config.yaml
num_hidden_layers: 16
hidden_size: 384
num_attention_heads: 3
hidden_act: "swiglu"
norm_eps: 1e-05
positions: "rope"
bias: "none"
init_std_o: 0.0
init_std_up: 0.0147
lr_mult_o: 1.19
beta1: 0.95
decay_shape: "linear"
final_lr_fraction: 0.0
doc_mask: true
train_tokens: 331600000
Each number is 500 + 50 x the weight over its row's rms, rounded and kept within 0 to 999. Layers, rows and columns count from 0. Numbers have three digits each. The size before them is the row's rms in percent of the matrix's.

# q: layer 10 attention query, 384x384, rms 0.0984, rows 113-127,240-255,368-383, columns 320-383
# k: layer 10 attention key, 128x384, rms 0.094, rows 112-127, columns 320-383
# v: layer 10 attention value, 128x384, rms 0.102, rows 0-7, columns 320-383
# o: layer 10 attention output (transposed), 384x384, rms 0.119, rows 0-7,128-134,256-262, columns 320-383
q240 094:562431496393580492481612453520501508408414491469455489524514537498514486524600510499452503524476479522438463627555426416491447505423428501485497486554481484417548613579459539542493467538471437
q368 127:568456491512558517509545445454548521503471582427497557446546477481443559496557470475476552477488498489579479600459490510534388521497501453457611487556542434437507589456471555495488473546540547
k112 112:541445539372537602430461511473543524527432513456473456468506557473490414552528573508445500580492515483480485490567463538472557546500451433498569439624536496445458499459482477603442411534624571
q113 101:540473585550614455487561454536456447521473537487468469450496436626471476498494531476518479524535429499480436477429387496540562427463506506485594541509356555534572517530537512536444431587512445
q241 095:604485518478566497479425483445488504624540402526502384492524454525496534460536533465459446529388489455557529459462493568519544599519536475509514469579479658515520518430548435490533506506504560
q369 109:576523550387552479403488548624542496553456429539445509514490460536468455499497541486426485536520437427485471520498489507419587482467443427464553518548414541423484408425530476476464550560526500
k113 096:526486433503513529482531439503454527446434422471506576436455525452535504593507493489488499490476454499536504506591538457599509510404496509474520464479486513530462561602442605461499474549545578
q114 103:543485484497553537432562470503606497463511491543500440519526509605430509450555454544518647467553456513542589505479518525513439514478627578417614492427528445454452477501512445405467553458485544
q242 099:507388461376515486487520435549479462511482473464455591578579537520603406504547457543502575504480501424524482465476534473548510448508545515518551504536430503458504559546566468524475529491467498
q370 100:468446432474526508482520488469537582511433480446502426444453589457533600536500645452540441440461532464416498554546513500450512421554536511430454494539512465505479502535564425490478487424499533
k114 097:526492505553470503575459502437520508447462489457487549525514478447494538488564547469498477409551484539453521552520521446402409532438470471487489520486530498474502486486526446443435542458546573
q115 103:534515543522556508487632462427485448544486501480546579499594379531522471608511402526480448496477583377501499445523564538493541510450477524523483519447421458461483593384507493494501531511511476
q243 099:573469430422462424531516553490535492485500491606612493478596488577482613419519517471477460534526432457621389487527512474568457518558507538478543454515442535480533498461513559464479478507455568
q371 107:555527498473582475585529436422444503434591577458443548449479384552507536480499473542450384471479463438586513429425575596467507478541463423508445531508536498449504425456492469460531564521532476
k115 107:477432575481430463505507481539493466485565476461443541487526430655446529498492558461455630518544476489580486451491450506492506531486508586413536512533510483474462487536514530518535542490498413
q116 096:599506549486486555526516567390490485452528469460366472490430422581473470535442473533413551485495522449459529433501549464469550559496497535489524543509387559555488470532531566553454510423452518
q244 089:515474466431438535540575511488515434430474514463472490440469430539478478448442529494525434589514465487482570589523555539501460509484471507600462472565451508448500434503589507452499487448529460
q372 109:505496399501455592489466590453555497514472424616423444544428441470471419487469557499495444530413486414488448514516565485502491495441588505501527485513514565533516486543682481489501536514538479
k116 104:494554485536485519473417582440557497479550508546521462514503520611621517471510425536561466476463549506441553505451563408524468464476474585544551513433501591521496474544521455548539532544428514
q117 098:480424485589497484512450443547426564460531471465447518515455498527393444496472587464443571507511455519522473501563492443475517347507525455543516506434531463469520541478506552605531553539591388
q245 105:484602503534534521509541454522535529432513534516440473468466415452502512506509479443490523457456435533491454582525453552446500415531525593515514516483536510525577529527556564504539492506535517
q373 114:368540479591460545405533445582501658487514553495521468451485501511506479471536484351414456446617519556449467514474408501386480538518534500509401452471516468549497485502579483521521562421439507
k117 105:458524597515564577547442481436520566511440530523541536630521545444517506619437577456596471461588534465516469550505446480468543424508431516488447436530549532517506502422528502518566474596571552
q118 103:418496519490572452488531351593444460506448599424535537470468523413511550442466539438497517455455646451545521369532527451497528565510417487525524475477544553497467491479576529517524461468448549
q246 104:480450565426539532545464503582464439428381563564465489441516493427477439532453535445483483552468567476515456471501474425481387542428457469481517547532504564501584469492517451537408424518537473
q374 117:518527534598512481559513597518541515484561522542534396409516483496493436618556559419573478514557551503496536431477597501536622588539520487500533487568438478511486473451550568528444452504484448
k118 110:506542646499594470525491493486502440528536520497462465462420457563500431529501568424436529422524393610479547494483562504524548546559506443531492442495461535562555542561568457530456517543456542
q119 106:515473540496545490564548511516527535460577453363535473479562573460559523511487469532479530472495526462559587510425454458523499508584456496455511461547482552512451517531388552528509553497508540
q247 100:492474546573503550490526598501575620533606413524518418591387463506550507513537509400498493445509462545489535512497550569650511506540510443433451476538541412485498491510553452459561499481467512
q375 109:533559528461573460493465504478398580489597452466586505512454519604475529510526419448530550527558492480572504458508560529574617506473503503495473468498489452482458427458581562548484511502419609
k119 111:491445523486469597427526484474503503529558533452514462439437501508373532582463494573502540428550563577457579492403483472493501526505484486439486462482459443611589605636389386462590477476465593
q120 110:507530522486579535399495521467489434519514532521478514547491496488452489477555458557511457528484657500531552550540524476466523498547491583469540502364498573441529409531523449561536484444441539
q248 102:487461521535483519463519475472554470526508415521444530461514550463505442538524552476472448465507577492483553470477515411493532500442526554434616379462470440470542500534516492512459490495487473
q376 108:511525543501478444451449607541522513483477458486498559477595502473490410435544505525425461415510526432502533601519487516439534438483481426465531450487422508383524534503553446555542460467489503
k120 106:493620473556435547614522455504418610411549529516508493508428526509472461493458540490566474489507577547520480525528523467517481425380415543524510437478502457487524501446576469381484490466526470
q121 092:562524520512477432448536496451552404462579539555534491444536522503543488496434515446473484417459508478491400444616564540509470522408438514537669475516482515479517470582487407505439537554514476
q249 108:553551448480479507526435451552478448447482544410388537471503555554495513430494462432461487603588504652460391536508484433513460456459464458413540505458514580455492416466479403520469509597541481
q377 109:490470459468470537459471543523498457415564489505523555451483494569477442523509439510458570536531483549472446527428579511472475530424459529524506536426454517525480557525512468495486400486480445
k121 112:520513480530454495539472579448401429502579572470527448458621458549525578508519559537419607418475495484458495511533547516410470651539495604512561525533501437481632540515500459479495499566506445
q122 106:566545525415518543446362471532494511435429496551494476570442446513499449543453420514493434469467522495524508477492440477499513583440514514544433485499463480444461498438478574571599536566462449
q250 098:534485563367498491529542547477611558441433397520486471564512462409483595532483462521454478481527513543510490559504510409392504549513439575433533449486518553475542486511504488507458518388461462
q378 103:533548532497518518445405521552451512566471478526465379611415520584455416461438448428490508556455455522467478465483499561432534504392412580454524489483513554458506519604413481512463453464396458
k122 115:510480553496463467614486525482418449598465570476598491544521522526497484480504403545455484611533561573506494555476501495545534480456458539513518505452523522530518509527477469503522471537385566
q123 109:572541558421426451451533461520516480457424486489646494538470531485527512515455483583522544511524530465456486486488534597492526526575524520459494468531540465473530470572530402432518519468539597
q251 106:521527538424479456516468590563407477471496492512551442556472508524551453535428515495477518544435468545471424493564509495400585607573502554459456519556441531518531548553523459448542498540561486
q379 109:549586399558550438502413458494492476529573462505540503558489480502520485586475530530493545473534507536458536484543513504485529516546477553524582457441393506543537455556523468471542434546467509
k123 122:563499575538459460452431455430546477427500501512612394441525509557534525460520529543567562466495536395450562527463541505454506468484460506569532496408584496543593443500553480440516521510513507
q124 104:522494552410397569510532432433447478449508409492468463486471466476554514526511538524552536469574565608530444516429543507512541504523532518467513521541527480511460503479506468610494511476500445
q252 100:418436513476518440538571460516430457564511471503485475366482521540587539502481510493494461505489512471545499404522568572514562483420523437474507436494470483488492330491529535558438552337462558
q380 109:569450507506351528444517504476456468586462510520561407477574541447460517571507580472441400483520502561468601425441575511540512563575486520519488450527384491450487428534429542589400554555472457
k124 113:407536469537521616462498562456474514494443534489438464441500589441481617510509498418465553472515469538557543579398533491494511510570547538515523457615464485476555618631479536471491493506498418
q125 098:651511481448523562504413500499468437520570501528550449533508514503572510577492512550542447475642519509529535419452462535535498545531442524531453471463527581490491460492398519500505426446499495
q253 095:491604614534454480517475495478595556495569564490447556578423478479569454465512495514524489499520537458517474454481558546491479478482526512526454390599553474502573490564469474473456550508421415
q381 113:463512500601442464521518564570475482500586528503539489546513555510495396537553360470540540461610470594417524488469534526529416531585468463464452505491517410645502537487504501439495476478568510
k125 110:492567500464559523503498525547493487487583507470579436519508524439510447626446483443475458516444458431426441497519531532610441434545447455487535548586527507507458512443538465587445535548520492
q126 097:512514503468555436501433521478578544534512567522528476481477490451455478404559521574448515465402559469522492503554500471503562482465517472671499576488530580601531511468452473528481493554483487
q254 099:530495559528480465415509589456450554540502541457464392469455470493606524495556506476529525464485410450536515403531512504497584472522450414480453485480482541463508473461501512509465463485403464
q382 119:490520491523581395403461550378556454529443486532504403488446499543492483435496511508501542521510466368541533569582542518453447436584524465468596510488528502517577497431513500569439494548578495
k126 111:445559449503456420460465440471451406488446545579583515399470561488479514466485438476476511459488518436491550422453533441501644440551510516554579505436466481514505468411497509556530466551448468
q127 129:600468568578528468523403437482454620583458452475466559451567557524388524468445480544525559428435342613483552525453508517553501486438463486488476517490471495507558499440477551463491486567543386
q255 119:479482499616458448508436488393489449540486580569500547533478446538541519469446552422474475421515469524442408517518519561412445500508493527543400526509494519536503552495534392603490645528527492
q383 133:427527515498532452550559388566512452416460484590486438448448503650461514584517548471497559454452569344474532471508490472488455517545484531456522508452523498448528587432409480514496505500545549
k127 110:535529583522521498412479543534558529594583504468475471474567457499364481446500500506630530355473512491519487565513514565481580478523407515494429537487526571527492517597534594485549444526582473
v0 098:454479442498497505489502433446483558491501571476543417564498486509538491398474545441493531500424451456397429509443584481541567507499537342454451466469455499426525578494455549620496508454461448
o0 099:368547478594553549509538533397478571454550536575462493381498506535487591524577490570513539372462525434474526448531516509420415536422566565537404450491446455572513459574451455512578461429543534
o128 100:540526448426501445475516444413561398521583400466526524514419537457527428553563505467464535371544515514503466493486419434511464482508575457446498468536478567540517462524457539457542461550448499
o256 095:501438495474368462519477455495520513516494479502466501501590587506428461487456505522461565559593550524525470563549483502589407562488576546532494472553494567552449552404569487462430504507534559
v1 109:410528555532569476529381419360510489510523483464451456459539510626511506522521485444581494501445445457573598507505500425511466597584498429563485404517479476467492444479559545387487601545395488
o1 110:517368462477485532511535600463513456463504500562503494491485474494506468462449509516502470528509580526573458467469462524419578472527464514527519543539492426470430532508450518531397473618515471
o129 105:462528551413420509478512468449483495501463510519483552479480582541447483480506384504469551577489471481522556593533473381534504578442553498471448573575509507550546453472532417372623552495478438
o257 097:627534532556510484433483502525486596450524453431418631532496452521511488524462540581471574512544491392511444434473443534511474483477469432469487533523555555469493436524498514549456591473423508
v2 101:551460554530464502416551576547527599503548479374557439543493448594605514486564418516472422495545449540504524457496538555465442424547455492502466451445577519580522490513495456486577592531433512
o2 106:518538471591551472448575568437481563544520555536529486421523438502456534484486543396515565476493482438553582474452410574506450452474503413415469468471535469492487551548533495506542460471521561
o130 102:519574504442543476580510503541536514476557543471513512495519412528528499584511516418490407494442469437531492524503508394607585474478487611490531487478495523496570420540539584545558546569534500
o258 092:493539522440466513486508543509440407572472454507446498531514535470515511565537509572481581619507576528430509504462524442392555460506571388531556550490489479419484485452509521509520464554480496
v3 103:537524487514516539416492475449462434548533468518425429518586433510585575504481588498620507451447513469471468505482497519487495485437520545398465521503633503473567495572480495441521478561695569
o3 107:440404490597484427506503535525448551465522540477496582563566399389485415504476423479512550505441535479468493477506549526569475550491484448468461477456449535487479537499555599584590463461355465
o131 098:488483443325480559486421457498446530473506532438581496599557495453482516537507568427542580544485479495571404524502421550543498478507503526450477437478498445480440566521562453482453374501435463
o259 102:600564469479503446503579499413487485526504580485461474492430487485488519522544472503395445483584459660477508471591475431529491393490447516519545482541514524352495473472434457567479548551501409
v4 102:487504505527451596486494550535550499458479413486572537435516384473520500526546550478495470462529536512478477465437501492488508498526593575477571473599530425590543595551496435543518509412520530
o4 097:584416596450597510497469464529498563440557525468535506539484473514498507450504429557537455454490401499523433483489496605608473514498528458437542484445525552490425543487442484471529576524560489
o132 097:543525411489604491449503444528505407515450476483467478511478567472568478481468510490548453480511549493544505521474568438426449588520449412528595542489482514454474518501564502550489432497522524
o260 104:429453454574417487594493494492442571461568485550587576456556525473501437535466478461518530478529465478474560534507516543492541511523529454551486598461530560549472544453539533435569605401431521
v5 097:568454506552561573385451342471580427502472530451496434570486393514476523507590436515431589505515483570517524503497447391487529445502500503541555546429490591458597521541537491471458468443479539
o5 104:559520510540488550471489451572599522429470485482446505490578519486490417571477468517565527582460468562402448560581433629530472467400539527496567547490554595474512518505480444487526492474485397
o133 101:557514525436517492555524481429541493624496553521458520488488530458576494564588532452456422502422490619504439470395492412589460470435442462467447476597569504528471572465454521462471517478468576
o261 089:563510437582479429489574561497515535484501521577565595497451523512552393466429551554505563476523521588445486478512586461396541496514561477521462537480435502554561368441478550504537527545495514
v6 094:450502428575551531522481370472574482406420543459565583560494551505506485615495500563432485467408555445576460532609531511531476530406463588455477513455470554464473517478520535489419559501423497
o6 097:542478543481489503456497601545494529505381543514622423540480487466476477458483542495547585458541437566476506499495405456452542447421551405490404585457516500553475531505564487488539468474476556
o134 095:456522517585554472520464433482529455499580495440475460544632456523516541534554495568582540586487495439573505495550446513460464473416530498463453481490470534593437446521375469578527501532496430
o262 099:527434475529496507506518564469526458492555362548481519486490545523433533500557371437419414562523500536488510466569548518505466521536443471542524456481438463496490568474428543388491501558590540
v7 101:440537470466502466528481478467473521581480526493393484402497503505562485445472526384471508466531548502488480538450552462493427511480436519635532500463525455419526445485530505549478514553516482
o7 108:481579475522432534447553528525554472490520497462436537447469497417482408466428444464502498427539624565483534521476469537471474497497543602538541529539531429393579492457485428459473419421529419